python train.py --num_hidden_layers=16 --hidden_size=64 --num_attention_heads=2 --num_key_value_heads=2 --head_dim=32 --intermediate_size=192 --vocab_size=19455 --hidden_act="geglu" --norm="rmsnorm" --norm_place="pre" --norm_eps=1e-06 --positions="rope" --rope_theta=10000.0 --rope_fraction=1.0 --qk_norm=false --attn_scale=0.177 --bias="none" --tie_word_embeddings=true --parallel_block=false --init="trunc" --init_std_qkv=0.0834 --init_std_o=0.0834 --init_std_up=0.0834 --init_std_down=0.0481 --optimizer="soap_variant" --learning_rate=0.00701 --lr_mult_o=1.51 --beta1=0.95 --beta2=0.99 --lr_head=0.0102 --max_grad_norm=2.0 --warmup_steps=200 --schedule="wsd" --decay_fraction=0.871 --decay_shape="linear" --final_lr_fraction=0.0 --batch_tokens=32768 --max_seq_len=512 --doc_mask=true --train_tokens=158300000 --max_steps=4831 --dataset="wikipedia_en"
Each number is 50 + 10 x the weight over the matrix's rms, rounded and kept within 0 to 99. Layers, rows and columns count from 0.

# layer 5 attention value, 64x64, rms 0.204, rows 0-63, columns 0-31
60 30 42 51 57 42 57 35 29 58 36 39 49 67 59 38 86 59 42 43 64 56 53 51 63 45 56 47 43 54 40 52
58 32 34 53 40 48 26 44 51 49 41 58 49 44 34 62 56 54 32 59 63 39 48 42 49 47 40 41 21 39 49 50
49 48 43 60 55 47 32 48 62 55 52 62 43 68 64 39 40 60 36 57 34 57 65 54 30 52 44 38 59 41 57 76
48 57 60 42 56 67 45 52 62 42 59 58 72 48 75 42 50 59 53 46 45 63 52 61 51 61 57 41 67 39 50 49
37 46 37 54 61 44 48 46 54 65 63 32 62 54 47 53 41 22 35 44 69 40 56 44 58 51 48 47 61 62 52 55
65 69 38 48 48 54 57 55 56 59 60 38 37 64 50 51 43 52 48 56 64 56 55 46 70 56 45 51 60 56 51 54
45 38 53 39 46 65 38 52 61 75 71 54 51 61 53 57 65 61 44 47 64 38 55 58 45 34 59 59 43 59 46 47
34 30 77 39 34 45 44 57 26 40 53 42 56 57 60 50 68 59 43 30 48 48 46 60 58 53 51 33 48 47 41 54
55 74 40 41 61 49 38 47 51 31 48 51 54 51 53 40 47 40 50 62 54 57 74 51 50 58 46 49 36 44 52 60
51 35 53 52 32 52 64 44 56 42 35 44 61 51 54 55 34 42 63 37 51 51 35 55 47 69 50 37 50 50 43 60
42 39 55 52 61 43 54 47 30 47 55 37 57 49 49 65 41 53 76 55 49 60 45 76 59 66 54 44 42 64 42 43
45 56 49 56 48 38 53 45 47 59 34 48 62 62 62 42 46 53 52 41 53 47 56 37 74 44 53 54 51 44 53 54
48 48 37 59 68 45 53 52 46 54 55 67 35 57 53 54 53 51 62 41 60 56 51 52 48 58 45 57 32 57 56 29
41 71 61 40 51 52 43 50 36 51 50 51 33 36 53 49 54 64 43 59 42 51 52 69 34 54 55 57 57 45 69 69
55 64 56 41 54 51 40 22 47 49 53 48 51 64 63 35 48 48 48 55 35 47 51 55 63 54 68 51 62 51 39 57
42 54 37 50 70 55 58 48 47 50 50 52 41 53 56 40 40 45 71 35 34 34 51 53 64 59 46 65 31 49 55 56
50 41 40 71 52 40 63 72 69 51 37 72 53 39 77 48 33 42 65 63 52 64 54 31 43 54 61 50 56 41 58 30
37 57 45 40 24 54 41 58 69 63 72 54 31 58 43 58 40 62 53 63 40 48 49 31 56 50 41 57 63 44 50 35
63 53 48 56 60 51 54 45 46 43 41 67 60 65 73 59 55 67 60 43 50 52 73 49 49 41 49 43 43 34 57 37
61 57 51 38 27 43 58 53 46 53 60 32 50 49 38 66 55 50 50 42 50 41 56 44 29 35 58 53 40 66 24 60
61 47 58 59 42 46 62 57 35 51 35 57 50 45 55 45 50 54 49 61 49 56 47 55 41 41 56 60 52 38 42 41
30 73 57 54 59 67 42 48 43 45 72 48 57 52 70 38 50 58 48 51 59 74 40 70 51 51 29 46 47 39 52 59
63 39 62 62 60 67 38 49 53 42 51 48 66 61 44 35 47 47 33 78 41 52 57 44 36 53 66 72 36 40 42 60
43 34 46 46 45 42 39 32 56 56 46 51 44 66 54 68 45 47 41 42 53 46 40 61 71 51 46 53 32 43 55 31
55 45 65 69 23 62 50 57 52 52 64 48 42 56 52 34 44 67 47 40 28 39 47 33 71 42 45 51 59 40 53 60
71 60 52 38 67 57 60 67 41 49 36 59 49 46 49 53 63 56 77 41 44 56 45 58 58 47 59 51 41 43 46 45
44 49 42 61 50 50 50 38 48 39 52 31 48 49 63 45 44 51 54 54 46 51 52 31 56 53 48 47 44 42 58 44
43 42 45 50 60 35 37 42 58 52 42 53 53 52 39 38 40 59 24 36 44 34 57 68 47 39 48 39 55 63 44 67
49 34 38 73 34 32 59 62 60 38 54 49 34 38 50 59 45 46 47 35 49 45 24 51 50 61 55 58 75 44 36 51
59 53 53 51 56 58 43 50 39 49 55 42 53 50 44 49 46 37 29 55 29 52 55 26 47 63 53 47 70 48 34 42
41 50 47 51 46 42 47 52 32 46 34 53 46 48 64 44 50 54 32 29 44 51 59 49 63 39 59 40 43 48 61 34
50 68 46 55 38 45 51 58 32 39 55 58 45 52 40 75 61 61 40 46 45 53 42 64 51 41 62 56 54 42 50 40
56 60 38 46 56 24 61 64 73 58 55 45 44 71 48 34 47 64 49 46 58 59 63 65 43 33 54 47 60 67 63 70
57 46 60 42 44 68 40 46 32 35 48 41 52 45 50 55 65 49 40 42 41 58 63 49 54 61 47 32 45 41 44 58
53 41 42 46 57 40 54 50 46 54 48 41 48 57 44 57 57 45 64 46 39 50 44 56 55 43 56 67 59 45 47 29
46 46 43 62 35 50 43 51 66 46 33 56 32 45 52 27 52 56 46 43 55 50 63 30 71 62 42 41 45 41 62 55
38 52 52 54 50 45 59 34 54 71 62 41 43 44 53 51 39 57 38 52 36 56 67 38 51 36 53 56 63 60 45 62
33 57 47 50 56 46 49 67 48 41 40 49 62 41 32 40 55 47 32 58 48 48 54 65 55 49 59 46 49 40 52 39
50 58 59 70 59 57 41 37 59 56 60 65 51 40 61 62 47 72 43 36 57 49 57 45 33 41 36 34 54 47 53 47
38 54 56 52 43 41 43 55 49 49 47 50 46 46 38 43 44 61 60 45 37 35 57 61 57 44 41 38 61 53 58 48
44 34 45 42 61 50 50 47 58 54 53 51 52 56 46 29 50 33 57 37 30 50 63 62 43 55 55 63 39 69 41 41
38 66 44 39 53 55 29 40 52 51 55 61 67 50 36 67 51 62 29 42 43 58 44 45 48 36 44 65 52 42 29 53
43 60 52 45 42 46 56 61 65 43 52 44 69 61 57 61 44 50 41 60 74 53 51 63 59 53 48 44 58 47 51 26
47 45 60 51 44 48 53 57 44 51 47 40 53 50 46 53 59 41 50 43 47 28 65 61 37 34 43 54 66 71 59 39
44 49 56 47 68 47 74 53 49 52 62 46 44 53 53 49 53 43 62 56 51 56 64 49 24 40 52 51 61 58 59 37
53 48 57 50 44 43 43 51 57 76 59 59 29 44 49 48 48 55 33 54 37 61 46 32 43 43 71 75 60 59 49 46
59 50 50 43 51 66 61 55 57 42 59 69 60 46 56 60 70 60 49 45 53 66 22 44 57 41 59 63 44 43 44 62
57 40 48 47 50 54 39 55 41 44 48 47 64 43 63 43 52 55 55 49 54 58 50 35 57 46 64 56 50 47 34 44
56 46 49 48 48 48 55 63 57 43 49 68 48 66 48 52 49 51 59 43 49 24 42 46 56 49 56 47 46 41 42 34
44 66 43 49 42 54 61 61 59 55 38 52 57 47 59 41 49 63 35 53 58 62 45 33 68 51 61 49 67 36 45 51
45 41 39 52 65 49 40 55 43 48 42 25 60 48 52 29 50 63 53 48 44 49 58 54 70 57 44 48 55 60 56 40
60 66 54 46 57 53 42 42 63 42 53 51 51 54 43 58 52 61 48 42 51 36 58 36 49 45 49 49 55 59 39 41
56 42 43 37 44 62 53 56 50 45 62 25 47 50 31 70 50 39 40 59 66 47 43 62 55 50 37 50 31 68 44 44
49 36 50 55 66 59 57 34 50 67 69 63 47 58 59 63 39 60 52 54 62 57 50 44 40 60 48 66 39 50 39 50
55 48 43 56 43 59 54 78 47 46 44 71 42 38 46 39 60 63 63 44 64 25 28 54 68 51 53 51 56 50 52 33
37 52 56 57 48 51 43 51 46 49 36 36 53 40 57 37 41 67 46 60 41 32 64 63 40 36 51 28 63 42 64 29
46 38 44 53 53 46 59 31 56 54 53 46 45 65 63 64 36 47 62 57 50 45 65 50 42 48 56 46 45 55 53 55
48 52 55 54 50 52 65 43 44 53 50 52 53 46 45 53 56 36 61 58 50 60 54 36 44 50 54 48 46 50 61 40
36 57 49 51 43 52 61 60 44 56 39 58 45 38 71 26 53 69 43 49 37 60 70 70 51 48 51 43 62 54 56 57
46 61 50 49 59 49 43 35 42 52 63 58 50 51 50 51 58 36 50 38 37 67 54 35 37 51 64 49 62 56 39 40
35 51 52 56 51 50 45 49 45 62 51 62 46 50 56 52 55 62 63 57 58 42 52 43 65 57 54 44 66 41 52 40
48 57 46 58 35 47 35 62 50 38 33 44 50 36 61 23 47 48 53 71 44 40 45 54 67 55 59 55 55 36 74 47
56 40 44 49 34 34 65 56 57 48 51 49 38 65 50 40 41 58 51 49 61 48 57 53 58 54 35 51 61 63 53 70
56 50 35 44 72 49 47 44 41 57 65 49 54 57 37 54 45 50 48 48 41 67 59 58 47 53 29 68 39 61 38 80